Each number is 500 + 25 x the weight over its row's rms, rounded and kept within 0 to 999. Layers, rows and columns count from 0. Numbers have three digits each. The size before them is the row's rms in percent of the matrix's.

# layer 5 MLP up, 320x160, rms 0.0679, rows 175-232, columns 80-159
104:512531500483479491496519445519499527507494481487472526498488493555486489484465512491476488523515530478533502493523490520512493476488472516481522496519506495523508474496455468501489475487506473528540485493508493460493502449471515440487487551
102:492451492533477520497457490499473530525492494486513468533442505538507488485545514524480465522535513510467485536520497511496472504523457546526500525480480560525463551523480520501518503511507502481506505503513531523506476500492534483417461472
104:495494543498516483491500454470461487495471461512496504523521528481476514456530527537451505494482457517493508470489493488480479500554526462480529466547471463532522508499435474461506439525522505541484483513486482487491501517505473483474503476
098:494532520522506504478514493520518485504500492519504557421457478565512514481527532506499519488464528495505519539498511510534524499500471512495550502485478482484535507488463504472561483503504474522510515506504516507458511489514498511511476476
095:505530478529511520487494450540449494530515507480484521479531531497514488491567529506515495466477511486491521512507480484487492510450525511483549502533520474467495503478532518552539502487494498465501498487509474526438465574545455506489498485
100:483491479538499472520512533483488521522497482488522489522489536496504419472493484511502467498499470479467511550498539541513520460525518494513470526532521528487501476436508493426497504499500462496493483541464499472483510474488503481519512483
108:435515523482494456482473516499508499543501468503524545541487512488500506491505487533509516513503475504477505520543497530554502580531520490508492539531426485514521489488500511475476485517470496502473489492493497501503500478512474477491487519
100:508531536508505469524514492491501500474477498520473502487503520498496536513513441484538483519490470533481526515490520519483522474501511536530477526508526489474514458497506510518528486482505527544516525473469496524476482475481481481510487496
107:441535458535517498475481515478467495477512503484534524480552502509497528534503519485516436493494497500502504495495497496485481515520490557520512505533515507504513574508492509478466487486485501485513507541488494471469562441494474471500455532
098:496515526509503540497501482478538467507469429522505553496508485470485487526519492499500544498477511485482515484499500502471491474490483489511514455528450472478465489477535476518527464489474494507500495464502537448471480531526473501482465492
094:515438487491486483521454460499508459516510483498529500476531544471528530489533470496461480498467477503519505526503471538537500462490474514491533511451533464495478514500520537514486510496537498511510475494541502500502489489496522528479508485
101:497486525530485482455473494491504528505440490521522516498521460490463451529551486511524469509475516478513512509497502536503497487540507530473532474561480520478469470544478474519530501513521475545511518496517494478475482472482517469531508543
092:493469503503492525545494425516476477479455474535505498477493506452513458558505495532469505517497507502510499540494509501500543488515471480469491490523485538507489556534471532441512511488506491481464489519514469523496513508463477483486441541
103:454493493481503516488505506509503500459534516468459551473493521499514531496562469505559483526479474471515485509528500469531499462457463520488533448477529473522520506472548506526496534496527514506502500464499469545488499551498473520507511537
094:494522563508538472496552505443492509511514529509500504539473511451452466516480488512495459546520490463524509487488527476483475479488465504479499452529513517530446529528489534500513484478501541511477471476482469511532499503514505482485491497
101:524495526522522520496479530492541513486504487477539529482496513482517520506483507456491505499550458488471504497517512522475508502504465492494481496513512494536504518534551488504495549503516488517518500492482453483555537499474535484471482514
096:489462478465482503507498488499499533525535516472480519483510525496503515502496528455453475456542516500503487486515491451473467483483463473507499514483539510508521449498484535476472516487500545499516479490527474511501491570525523506491508486
108:502491491539519484489503481522502464496519507524483492504488522490509487504476484501513484541512479541489486488474511506516542485514478494511449522545480499501489477509563487512473483510541525540471562493513512514468490495507515513497495477
099:462504543469520468483497500539538481508486483525488489497478479473522485472517514503511466461468481451489485479534512514535533490488535499514501524477534513517493475529475458481522486493519518471503493477494528507507512455486524505495472520
108:470523468495499481531508519522498459542472519531502510529469519485542502499538522441477534524490484494507508523513508473477557467528451503487516483488477508451490505531479476525463519450514488507483508480449462486514540523484504512493524514
104:530509511539490517463462543532506514480524504460444515528501492495529493558511435460506486493489497463506555495510459450491517478497504502509435494479467476486478474530521505519504496493492561513491509507458504511512493513518532480498527502
098:511457548504469497484533518502519491519497516490525565515497477454533554540520524456491451447481514488518517502513524470507494517501569517551503482504482533486493499491508483488512476529456496524482499439553586480502508502508529506548512518
100:492558503532525508504477498545514515489497527489498506493532488511470563500503532494479492492474502481524476508505538516477555465494493542443528467480508469482528476517510475496484474475497489507489480502498486436498513493476495507508463520
097:476513500512492503493459489477487490500505481522476522508482491481489478504519536527461480491486512511539499535497486485489563508561513512531464477470489475480476501440513513506517508507554524471483484494490489495511532496546484510490489497
106:522484499482517530508494486511533500511530500452493483506530501486478496485516429526478554520457489489495488503518486489473514530478492527483502501537518507482492521444475509534496521467475493503483464476470512476489498486513488487497493509
100:507498529490539516526528492452465510461549518467548524537485507516514509485521472470562456506502496521492484460496492496495465505499514545482532503518499508504525469502485522501487448483478442496470484522453497472476500533495528472457469475
104:445474502479475512519513482524515539495476489488504514480464445492561498491520502479484520498486518527514494503495491550491487469487441458531485512452510494465489451479492481495530473502491503488510479471500560510515467515417492511520496523
105:449483527516494471516474516540529494482522494491482487468480531450499520478515493456527468542502509496481466491424486462508475480474515547531528490523437486520487465462476512492507518478471491500492501482490491517465479510490471538492489539
097:498494510500493487492514493491524523513486495490546487472496480512513508472518544504493482501535508486517536514540496548492513479510469505531568516544474481497486492473491509497532506523521509496453479445524471520545528495481500524550516510
101:495488507501530512482530515471486505468513473513534496485540464513503524512494475514507508545493504501532514459473486530530499529515504473522523529520499472487525537519504460534551463483479522466550517507521531503468510508487500491533471481
096:485502497535468512520488540501508496523564560511519478479516515483535526505503518481503532461485532525530479508518483525529529465501500529528507520541513482455509525484490482468467502507526564467470518495473539491478522515517491472533478508
100:493551524467487481469481521517476502445507485503508475500506495517495499459473506525494528501471519487525509451484493476522465494503500508519491527478493505502492477484504486514496480488459500489510548475524505481485540460475504510518480495
093:513515504493514460530447480504440477523501486509509472502507507522482488502508501490459454504477485535509459463483473471498540540498525499538539543510520477473504476483532531484571496516544516429488498500497458541499502537519470466494511479
100:448499561520517496500486506474461493507495521551530519521480464479515527492475537474483509565485500519523491539503510506508486475507472489498514507493503482495525531504496495479528500465518472496485473509470451474525532499506495527508482479
101:521435480498494475479456502493520490480538541466531505494487460499473552497481502479511481530488480494511475480529502525538468503521479510462528467492502489525522498474511528517482478523539481491511457512521485497457451519497514436528537505
093:504531489498573480489469505512487506515513485442511466515528525515466465573474508535526463510512479511475511499511486502480490519506523466499455505487502481454473517481541475514513483533488485487499537496487507532561462526532502511434498520
099:487535513460527553450497477525497500529511462519498503521490496441498500484480512544504501512485516488463477533470476534546518492491528535445520469498481488471475498477535469472521517457500501539506501488492514500484492475542513520475445489
101:451505526512535517479522487516503513466523484471514499471481493554495509510483459559523456484508498512522515519477497501490522467475493485484507512441503456516475517498480495559520474500462484519470520470488506460526522489494502502516505529
107:524506511499506509466518517469508493503524505500490448531569500543532475528526530502529524550537546533475499456476501477490478526474528451513470482509531504506503553483513500518499496535458491513481529461499523497479508494477514476489531521
101:509466514480492532508438520493539480492553481487471432525464438488507551509495519530545480510507456511501523430481495460499471495498517444480494528490504508478513517518521480472514475471461518512507503494520526503486503532482458500488522477
093:498505551509519497495522482524499474522489461503426518497521466532487511505502520500497443480519510517508507491525454507499497520483479464479469525499492552515489467550448485505506518471494488479525535462516501499501459572467545515495508517
101:479464447426497486494495495535518525505479483469475535527438518476482534524489532518497493528485509490537490485466535495484473482486481526504529491501494467467508470453480471496499516502481572531503481438494508502483525499454548485535512466
099:501512485503442496503444515497483518525535505512471478507505507528499496526501538483462492504546540509509523415521537477498472510518521535495457523478476540488490482470547521502547491527511480524454491569510477533504454513513511471502526481
098:475506509501523484489510507501511486502508476486467534516475427490512497478536527503522481523473480508532506452493504480521497452500486502489516456499474498510476517465448483517512505498509538451515482494518508497486523473507523506494554459
098:525471478488526496526491499480540504493519542512487465493490546488466533461473457501465492502493529481478509449484519518497479523475451459494509500526507498533489502516483499496526519498523519496500509477538516501541502494473554499481527514
096:471481495502492490571490477488504475458486531491552545511509488490456530502505529501502455482478501499522533531529529504480446523469482506497528478482540503513505485501430514465541537518501517485504525497483536509506493561511510517500473499
098:537499452500492492512486511543522515495543531507490509561510506488531546497471517479502516530495511494541543519485480498549533499530546474482476463543479500480466450482508473477503483489485471514515544525468473492457502470509471513473489527
092:502485486471491467504549528503490526517530560498492505486481465474449518541515559495466479517506491519460492476474551477494464557500517517477502514468521503524496516543482482458496482511455502487479485501486563456464470511460523510479500476
097:496464534472468503502476520492500508527480488470476521516471546490517492485491450460528522480493503498523525469484491494550542538510535526468484488571517480504497509473478544515487490474495480536494526481488520490467501481461483504519502481
096:507514496512512523498475492509470518483512505494529548497517472525460522477522498472510471455532483503496505539470489462486507461478489516558513513503520527524496539533517500454542512550499491479503501526505535513521496533545523485472516528
100:541515486516484516534507529522536536489508492504487471517519443486468509501488473474528490487516490482455511484508447471551471534513459490520482497499480489548472519473478502529545478491482491530526522502541543503481532484518520503506508505
097:501536490499505533515468485532521463518523510515517442500559486477462495507494497506474533500537516507504505492491487510477489485506482496529447533530482477532472538476526458525517506470518506522515482555469504526502486518503508421455495550
095:523498480512464478496523531543492474492496482444494537535526494501546527486532538497514508543491495478518516454518540451517496517491493498491445548516507531496481495494527526511501511520529501477464480507505482524504506432520470469497498496
099:525557497506506470507471514504500504498508482491508513509497516470501536468481513477480434511529489518501496501529442537500474508522487519498458521534507522496486536485493525506530491489501499477459501534484516488480493488530503472514490456
097:491515478459520492501522492473483495534518570480524506520458513521515471487465496502493455503503506494492501522484545549470490444491531509509517525437547519464510495484502517456496476502473518530509504511475558490484511491487498500554531497
100:500481493460519465480527510494448500515528484529501530524510515489515491504483535523502531512481552545513486484478530556507523511520503524471521544486481486522494438532492498462504531499499543474474513519513473495499533501493485497557478460
101:520476510463429507519489505483536480475526485474491531522437486534505470491510525521488542502536502482467494489537511504550431510489496538508488497514508505483512466537472510506500495545484488491454512464448517494525484445495515498508474510
106:473483501494465481529498511531471501500525522479509490488456467514547506517474516524522515508494517503536465557497523546517502545458528478492480495498492517541508516492518511475508515512500491472515484528492527487486493508460556465514517455
# layer 5 MLP down (transposed), 320x160, rms 0.0833, rows 175-232, columns 80-159
105:525493543491513523539549532508516502469495536495518467475508487510494493494494484467525514474538496516529545520491490484527489537514507487495510538505515506472461470504530506492482494522467506485506536527523460484523484557463499496517477474
103:481441517496514456531475488496520490496518468486471504488518469494558506487445503502469552502472506529495485512494529485499472502482488489464507487489460471489490522523478500484475495398460533489498513462487515466515504505490493460492487491
103:472459489533492499543516475469495505491517501500533510506527510518507409484545430532520499495472473514509537471521505498487558458539521498477491491530422494513456430480474505514492461492512503502499499540481503475519498519536482514483470497
102:517496473569497540539491479503502482537532438510501469494480497531529478482506558471496526496484521501501513537505450502484498515502500510553504492518462510549506515470493492496527490464511497439471502477473523537488470494499480540518473484
101:495526501476528479503489491546502526542504520542502488512480458508472532518529488544492501498470508443475490478462493541489489485500500511486503537536593491511501528462525513512518522526513479507489509483475476489497494513563497500495514501
107:473535473533525499472511529480506520531501480512535463458470556497551500539496460509474481486515515506515480535501496506481536524508475522501506489481533473505458471473500479493501477463530484529513454469471522499440468506494492433493534489
100:532499496542500564503493557516494496472486467479524483493488506475504497506462542467483495502491509514506499496512504493491513510484485525490472480469335503484483502500483510500498508474499488513540474494501480501519490502531497489502530472
102:474505514509500499504492468463510515475480488479497518468476496535470467505560508464552473468518471489451479457517507510508515507509543523472463512507465466482511519503474542501502476528462509552527525483499504462493524464481490501481542494
111:458533471500501524432443490477501486488533504485464492486534486516457515528539521502477473526527494505509524501486488470473430511510487512454468511503520496509486559506527538493490514479460519488512475506514454509472517509523499457508493488
101:488534536509488512540457547504493502509476454541484514505484499478506534504487451494515528469464547531515487454484485512520527513478500532495487485503482504474480470455497484507509507472485482478495465464509509464495513529495447537514484500
098:531498540479483495541523494525483463505499463482467493521470543472543521499476469505493515516456439499521452509485481514516498503470511496513518519493433512432512524484519486490524549452539488510500463466516488483483543464457533554523514488
091:521480527510483475463494531483506515505473579473526550506491486522495496526493526480520455516505519484517521487497535483510490509496471545477487491496616511517474486473517503485508493513518503538478542543524500539493499491485531501528538534
092:519478457487546506508481520472502481508482426461495471455511502523522521525482528527489488537482497497489464493480526548509498487504496510494472483509455521487492477507515475456565487508517512497513483463483518517514494546523491502468514523
100:502508477504513509477551477436527510478518451516501552520510498485523500488487499464537495535507495483490489512469496520501505515481461476501539460498444519478507472530496445485506492491500558493553489480498502491571518540494492502496518540
098:505510545486501473548453516542481502541502479523511469516442488491524496489485523526503528529488499513509507505471472515500539559507474459494529517538544490485527454461497498542501484530498541509510474526530474533497474506458490545515526516
105:500502504475512460498484510470506525431529499517478517487489485584499474511476534530477534507514523486519500496471460492481477499492486491515511525456452470510479502478478477485517507576501499454456507484510475511479508498496526515483496491
090:486454522502488509506498511462507463532471405544472512517510488486483490515492497509531501510498493493489513467457488502488507514483508490478532516513385511506509466490474472525506524507488468486511508476490504480513486476484538520531519499
108:507507441477520505491518513495501488508517448498516489476509468460477465515513499492487467490496455488504524490520488449467508525493531479524519468449481515515482543490469482496538511513511488465455507490477488490522499496533467536490482518
102:555531472521534501526494495495505509512542507510484541501454473452474490504519475490502504513482489494532485499528514506453436522505463485476491520477447515489467470471516535518526453441520535503508472513511473488485508488500484497487483482
108:510450529502514473490531484509529482509461483496470543506551525508484513502502534487513496533467471438533536476493493525474518538541533519487472508466535489488517528495480514463528511532517523496503525463488479522483547464478504447473496517
104:502516510512481509481492501472514495477506512483512539517496534500488540530458452506504480531530479509522502499443486488495541476527520518539495470497607473458525512516499530490514484517478531529517507482507490544513491516519480529491470534
099:486480465531470494481536545493485516540510551517516511508453464483544514494542485489495451475492540507498474506548477504506471491457463535537498464457564499536498501528495508519477489531472525497481501448512503499465504510528490495521458534
100:499461509528505496499473486503508551476498532537463522495490457540496553546486491522459502497478531495480524508518478508473530492530531463528498481478493529505500481484546522523481504579493515499482512472496499478474514502526478477486490488
098:506497508511505482481533512488487480518485411503520488469460489541515534482541477510493503533555509517521515482521503493522533494548493509499503514512450522491511487513473476465478489497504479518458495481490492524481490497449468507489483520
109:518502505537470482440471522512472508463484494537502515548482497508512511497485471505485478500460486465539492500529486522507465480497578468539506499525547498517467481533480535498474517522546484524529514507523499512547471488508497506535487499
102:487479507483532487458495491493503541481466523502482512487507510514497522509485493542495457514515547549485505454495520524505471539477461529486505490500484461485498466486516466482494496503480481475506533503488477460538493517517483502498501502
103:505483493497514513507528482520503536522497537450554507491521571487470495530500521485545493497524472454461492537520525504499470516518481489475480467477581446543511504464504485460516504491501501473479533484491507579498491496500495417495527500
105:503521469518533513473516492464472450525485462496536517515512483506513505465477421505497527481484534513507516471488515499513479470535507474443479497522468489516469490446458492509466482514523481531482465495471499478487515491523494470487527508
096:518487475481507510518468553500510510536471561508532465468500503516497480498541485480533462491468444531503526503502504513536528571502513492555481509466603500497500483512482506497495522496486536476478483528472490525526514456506524509503489518
102:492474488510495461499509486517493466523499456526472472472524473535491450518455469521544553515517544497521472473460525480507483486496506482510511519498470490524502456517538471498509507577499526491545517518518505491509531493498487514474512484
098:501494511533485486507474561510542492517523441474514498503508534483494511478496531490545485522497525496491522443467493447503536496499485500498474535488424494509462500519473474471514479495490470477491492540484518472528522466558504514454505555
101:478516529498485501450483528454500511493497519511505472491519484473487536441520531514470481522526517504468540504455506449517428489464546487477522500503443499530465475537512504506461466512503496471511477488469477478500500489530481521511503478
098:479477485517501541494496507504507524484507483500542537519493483497515496533493491515422536504467505515478547481470541527509492485539508489543517509523475521531475550481479526493494470507536511518504486486474504499448495500458497508492488497
102:510486502558492475510475491501511501499490491514462488503528469500510530506466461506480487479492482502512493467473483519537488528498525478499528508469528489436482512489488516529508556567526531523484488488464496517508438468469488451493509480
102:498532511483514487529502436488504537491469532534495462523509512500530503521521490517490520507507470491517508520507508477441558508523492496479514488510524463495507498471523477527504505463529482474528562490530497487550498480516509480499493523
092:543510532462516497492504477456490536502500573523556438499501549511494510539490500536538476538482489532526507491511483503495517539537511532458520471486561506491508478500488529508487516466484480457496494501540524434505489542451499485468503515
098:484485485481509476492525481531495471521492534506448477554513485520457467488507459461487501483454477511523530513503498488473496508508507471454462536493538520478493532535498536489456536491484476465510560469517482478518494480498491485522491486
097:449493538503495498505528515516520499451509486535501484522488523505473485480462455522476450477503530513493494511499505505533544481522506506413504494519449509516496491507447488517516517497482509517468492474462494494491523514499470511492525509
110:528506492498505484516482487477525530524464559449512495525499503480491514473414500489494469495516480476491501500495501491487488523476493533462517511484462457514504493495528495481545563457519441504494499465532512500538436496520504496463518500
100:456530492487464506538536488457471514530512516497521504486502530500501511503439546512510482493498501497494485496463507482514467484502492489498493477539533499510495481473448446513481512522473517539477496480497472464541498515532492527523489470
093:508523495499490489484472511524502548498500459533473522479496465479469527493507540514512477546485528529475508507527508491479472490514473478500490490522387516494539516467489555509456551547527499502471532501486481495480489506503498487473506506
092:464484510538515467490533491513509514519474427490509521477501498473487491482522507504513527476489498460479456524459475491485523504509506479494499509515413495498463493523529507517489523496513496507547494497502503488529494511512536507492520523
101:503495485498506507514563511495489490473450528493491497520474510512484487475466515478485479459492511504502492468488468495513505469501513497541484481491524503494484530472450546500519529476458506463499520508502522514518522493479510522531467515
101:477465484552516512512482472483460485503497471487490491498460456482518501544477498491477537472491472479470491506506491525477459487497537501489475464491450496481509473484480518527487475460460479509490497546477487489486552478517531507500517484
094:538472528515502562469530521496545544489502535540471473467499478527525530455470503501498533508505497504509511460505513504486497491477536484523496462499534520494502457459523546501490482520496517513509536482540497501543468487523479524517491509
097:513461456509499469531515514454532525500507498460510521491482546509453550499530540506489472505496459497467492500492444503480451519485522501549515496505470520490560482506540455510503481500486490490502507529518473548535488512468543485507480522
099:512528517431520527497462487515491503554520474500504488527475507523493509493483519496506488522496504524483506453514491503538556524503497516480489508500481512480500512479506502492492475508515496534497535492496489516454498497492485518478517475
094:524515507487491525470492523517490508482491564503530496497500520486488515510505466485493496562483531486469493487500526480518503514496450471508478473476572494488504507542540543472508496534486488470465499469507480477502446480501479549490528520
092:516504493474513496498510490469496502518501533493511500538492505544502518492494500479470521461526494508491494546481508495519480487478510457531515504528656486505488550485508485479500505463487478496482534533515499476480493496476476513496434494
100:507521543448475485497494452508506477523493466504461468463518524498485496459488521558500507508535466485507501478507469446505527488549510536445489530503417486497508535510507507564529505564516491519520476520509483500502515516490496507467493514
098:501480473509527477508493527513501488511508520536506475505508464486550487513484480504534514485483529510499520499510481520493500506458541472472467479484503494488504494533472543433474488512487483469513480491516480482507488462508467506511518526
098:480510509556504518551469469459500512489521504499496478473557515535477505495525474477455487546518507481500474485500475528495504446537512542563476506530469526534518540502532511495514502477489521532470507531479497531512512536505491440453493511
095:496485529513488551512495501460480512475512455530469512480478471504497488530480489528535479471510506517486562468475505536497536518485475519499508509478421477500495515523523523496507464468496492549470535549473511478453528517511489489526501483
097:527520503480500528426482492490476493531482456546424511491526469510501475463496523515551510498482540493525492503503475498514489469516504484475498513467381502506482513521472480514519462499509527500509499529473449498491519500474479477505498518
099:493493500516496479494506489501514518478531527520501475488515511495473501514525536451502527458515475511497496491503468477507520506474498491557514549505523483516495515549493478499490530535491534462525502536527500532525486481476501500471525494
103:498502513484506453503492505505515464492475550499456522516511515527478478487489500523433480493529516533428515478499468477518499508507538460502481471531479501520489535484474463478501485501449494503487476504536503538537474493498508473512473470
101:526462471537472473515502485501503471470521472422456507525477491503538476511505502486506543468507484479505502531547545470505507526496521477498510525503471486514491490512495510544463453468507491487520480493465476505511491464485466556515507483
098:480493499525549518490483471506525551483508540475561478503492500509515527497514498444465501502515461501449524482501467463511468493492479496504493490478588543491504510515478464514467489459523514522546474518499487504521502494482492507514455524
# layer 5 MLP gate, 320x160, rms 0.0701, rows 176-232, columns 80-159
102:509498517482516490489487524488486526493539511484488455525468518524489487495450486502490507517545530523481473521511491492508517492459497443507497508494491492471483497504492519502496530479458481488469556475483502460523486485470512469500478505
104:520537503566472480462477474521491448515513480464523506476499480513526498489487424472505469500494503523489475509485488475515490531504485509529475475531495500520494523528497498517503499493481491515491524475488505487567496487459519466481510492
101:499473479538482481496516534519521487507517514483509496474491479484470498523494534508516473519489548492519496502440488484495503484505496488516504456520488478532516465484507486501515471511451532538530504498492477506518468485502502484489552497
098:472513495517535527510479494508493503488489492455467499497476495490479442507519550490459509493498517505497527459542502521509474541485512554495521508499465476553476533505488493509507532503554454506537468498537508496499478485519506470544513490
103:511487461486502530536480500538446463487461454461509496505515511485495519548468533462511518553490499508486575490546498512486494491470509511506507497500439475510522512532478506464531525466465493492512529534546507467523472478500469492481482492
120:508478493521502563524521500492466480466494462485483468459506460454526495521506524465491489468477537509515505509487509474490488512479482527500474481504498533465490490499471485515485548468484454480545505523488515505534509530516516521491523486
106:540479493514534528496506541528478477503521509471521517482545505490498535534468491545474531503485465512514519543458521487506490528494487499486480462503480511437507476466495475512495508471520475475500489499486497491505501516544525534489465522
104:518514532482520550475493527502507512513484510483508454478530522506527487500476486486538505537533532480468514526520479475495497481480506489524483492438487461481455502495486516518495507514501476478508545521499537526517503504523489485429489513
101:477486499518523500489508518482488517538525470428520451502482516498512509468493495504472478516506524527485522459497500571538482537517519501496493521534487510516511472494457519515447517511495492541485464509494462519522577522499489518529481538
093:502533510514536508501518512453466531428506499473506500488515537534483461525489474518512489526499474498493463481442509510511498489493442494519493468527508483551488468542509514492471485492495512554522545506459525475515477528527486470516469507
098:491478510495484479472471460487485488529460509516501493487504470502483514514518511511497482448481521461511523508512535524473456489485480523496548486501510544476490472506463479490474456525554457514471482534507500518491495501448501489560536530
092:507494521533489478452510507520497515504527491464528519546495503469517502484475489438535524525510500518473503501460481453494499496525522486508526549497484505487478487476465518539448494476492480534500483489498537454488438488474546512534496511
097:442482483480483507488499541526505533510477497485453458526506501522521495528491500497456512484453510477475531500519488512489470498513530477523444532492485525508468519484498529498475502497509418487474531507541498562512506502473505459469532475
093:495521461497459536521514471505543505485446497488464514488539488515530509451509507518493503484533524506529511509517468513535462479494512508498470463492503508539504512493491505494509563462497464490477508458472505470528508513515505491485510499
105:478478548507480528488504562463501560531477507510507485516513505525536510501492524493467549553548502475477453530489492509488497514499515490482521490441464474525462461459483508503492513517510459527462458493519501479548501535495514504454490498
095:492510525514493469511516537475489475471526486535497504498514417510462541503475469524525482534489479490458541506494518550491529484512491467491499513493526483481488535493490490501508497514482480482499520569475507526459485477506469515513494486
108:466514504494485471508484448497527469492477504513509486514501534510541501455482493528541554516515569522513448530470509511488489490503457458460507494516471505490495491522490502523504514437464479499498492514501503524494498483518508451525520471
102:507514512486473499499511477528490522491509482478503483526512563492494475531470533525510508493529534477524522486452459472506517544519542462487484504497453498508548446475468527527478477465491462497491530497480509485447509474490472509476501514
108:506486512468517509512515502447503518520494481508541536533515535524501509538486529494484469476521495492488508485514505508556495516519522488452503518521494486492533483499489516531513483485430505484512529542524556481493489464506517541540524508
102:510499480478519497539479510453495495471527502501464521466499526470451531545457503460474465496481538514470491508532499489532461511501471512497492516480476480480505507518493516527487512484508526506493466511507484486561474517508534481552488532
093:553481484506484524500525520504487517499498497497516515492494531469526487557564540494461447468510489507497510496502481489469451530479520507486453474512495490531476553485522513489481528504460500486512461439535547526502493485506472479514456498
102:488505476513506522483494495522487497512492498452493509502498548479491522483497490472493459489509472515499486461505508505525501507489546520451526496483508470501523521497486476473480517488489473469526504437447517510494492537498555533511504481
095:512479527498539507478496533508530484505502515489492524495517502471503507492481484438524447515520516495467515507514506539537478480502515527462505507536509508523536506496499484525478509473467495479522493477486479450471512496542522479513524479
102:503531541491452510538500543491525492510524488531481485518534500496514481533479489467478522543497495527491536520544494511514474467496518474505478506496486479529533491486518487474522455484473514499501486491506493507523509426474505490516498496
099:482559460525539464517503497529514479483509492474476477518484485504467481501520521503500552494489464511560515500501519479508497502490500501502498500497478495465503527511504512527493468510487462491493491554489506473503518490479482447518486506
103:470509502485516463491511469476500481522492534526527459483505483477526525506497519490505534443477502508521487557524517532487499467431476526521554509512565492505505478497470497476457512472506516512534467491458496509527507492481494549553478537
107:521497512520497528488519468462463518526474434471538494540554490496530478518520451532491499500504506501537484500542479550501529516550476485492512481496482495507509523503498491500478482489533555491474461500505496474496530515499504497484501506
093:520485483497543507506500541479554516548498538507489505518493467499503513521475537532509491483535480522546520521481507515480527512434509475510488492490515498533529518475531507487514541526503499521513501487566502537469523475536528536520479484
099:513479514526519463526498529507480464499478467489539465468519488540487505498539542522493499495515475443510494485522514534515476512488482504482523475512476533533569504496468538546503479492486526510479531472503489464530487508497488551507502453
093:485520447520513474516512491515498483471498512504483506491500470517467490482507460473487528463484486506513496504496502484480510493484432489496562485495508492497528478537515477518488475492489529492508504528500493481469528519495504543566498485
102:510514478499474499544497536524469536542489468515545506511519503506488520490488506483511535484491465509470481489449496499488501526485509452496490500541531471482545505519496470543476492542464473543496490473528495522490490447521508510526529482
096:501498529481495502465517522477525488493478484470453501530522491463507506468475489506550488495501506499511445479509443459506501504455472476453505506504488489515477473533480448519488476470498526507492501546491510445545510491525521502486517513
096:478510542498524538467516470535482483509480506494523497493521576546479467503497506524555521465515516517506486490484482458482447452544517527465496484517533495552515483535521470531470515485522526516498499477502476498510480563551480511506503535
099:485474508498517479507493514514514502488527518521488491492508474510479511486491488534504511463493455504494469465522504536530444432509491498519490501504508532518544498486530472530438499525457500514511487508533474503496473511529486538499509467
095:464503492513537548506516474543524452518478491468459549520516498484518502505526516533498467510545522513470541494504475509472505461507516515502482503516508500503505500518501504486510532509489535494500521509470475526506493451509500499532522471
101:484523562466490515475568473441515496451522504514537518484500536480522525509484493494484539468476503534500496526486504505517444493466515496502510450501496508530513481510451459502501512487481544492524475500495494442526493505511509528527455517
098:475503527541515492515468515459516519510504500486505493495507490511441504520508512475530501530496491496475524462504509555511510542521506520524506511516510527520452440496491501490523483506478556471510532533487505483453467506507476547457492494
108:461482530427548530539486508497482486501443471493539509475505473496502489498502499503549511520502518475514505500462551492511508522539506479462489498521472482477539490478510471519475506492531459454510489496470466509513474509522455497467501527
099:518504490451528487454475523527494498561513534467508512484464504478467549503492482502501491525540511486494493520479507495553509522535512527491478487533493541501463493511534489469537486501497500518502517532532480471520436509506502492466551546
098:475485486476488487495490541493495527519477487513510470445471493425524553546469479528492527519472512503468511486480501515494544478506531462537494508511506483484492493502463506492467528496499474510507489562492504456481454487481485524489490497
103:537484495532538511510496501448485505515519504503518481530484491511493493500496534496493486486529513489493498504532511529543512483500498505471490505517479527529490471497508528472528496482459482489504501507504458463494527484541461495516492503
102:529545515461491536482515474473495509477480546502497479545493500470516533506467482479508507484519520493515499490544536562519520463519523504509472523506501507537508475461467503509503481485525467488529490468491456471492515484512503529543479538
096:478515541491477464497524493465461532475524507489523560505499467478505510481505519488475516523521518527502509544468502497498512459499468532507547544445486496557482481473517496444503469502506491531521513479488539513532485514514483464467517502
100:500495523553516481491510480460514486503492478468539488496498510515509538461463504516504512534465508518500518484488509547482475487514468489514514423536469467518489479503482488515537466511472508513475533494540519485507473484470519524508503482
097:460467472490519511528502503502535506503515488492536520491490550560446517529512507536499508520514541505504482509501539464520548485514506440486507475513498505491538460478500445483506476510491498527505501495492520522506505489500461519491451505
101:481428490489489548520484516481450512494489479483504468507558512517490560535491482535491476501487512449508524496451516532494494509495521443479525528499493500492512493542475521513488484491464528507531469481508499467537526490490493521553528483
092:484509515516513473506529546490529491545480514505527506483456476462492506516575514509477484510465489548460541501468558468495514543538519507516534508464446483552496468514479462456483471516471528495475453465500519480495484502467525507501503479
096:505513520496499528520495478496507525498532511494459506480502505505495494510479467479549510494494483498489449471516523534514526492500477502538512470534505507489494494503499508534490491522531525530479507556508516474485518468491507498546497455
095:470546535467511486486527477517478496521510499529507490488506461456503516496510495584538470508484455498509497498534486494503491479543499501503513504550505495477485494502510420497535490521513524480526472508472472441490527498494499503520497489
097:578447443513530506512504499501500499524507501469476478499480498476494493506507479503523532471497536530468500494500483510544495530532453508488495474485498481501470506505493555514527515501466497505481489483550538462493559504471504485479475519
093:494506546478465526506444534513534564504517463496498462461530485506488506462539488489499507460481506480511518479490472536478476476440485506481510504515517506514534500520517499537488476516559482469537474489450491536464497500493465502499524520
097:503532494506502507496500531507518483520497513463471520522523433507516486486494510500492468536535509533534482534479527479487511505476489560438531471474498492507471464495485500478512523492474456520498517502501522506519508529502513532491443494
099:469448483492500522501489479502486487570542513514537489505519495532535476502498488535527518529515531486485518527482506515495527482530517516491553455538500431483502504493490477511498472465522525516533453465458502517511488476509475497427490486
098:502542505495525471480506491439483452534523504464547471547497473509506483473488513513479525516513536497510471495506546465516491497511535501503500514513474511460506486502497488503479503477508537553491468485509505472489490498490464487533523514
101:515471494504500560511515478486472511523509524488486445508508496507523482505511444504541524524487488505530497469490469483506480534511520511451517502498504493499477489481487529520505515503533499499495521523549488445506489470502506506421516488
096:506446479497480531527478527510495483479505499484523506463496472477480503538491542480510452569503527446502541499481498475462484456561536464496498492512479490505486514536483558490490516475485513511523534476497475485494474508489496521481491529
099:471499495514477515503494530506479501505559459514521515479506482497503492505462484510497507513498548522526500479533465508493528508503501485475489453518499462563535511472459551503519528499511468470544496528481531499508476486476523463501458453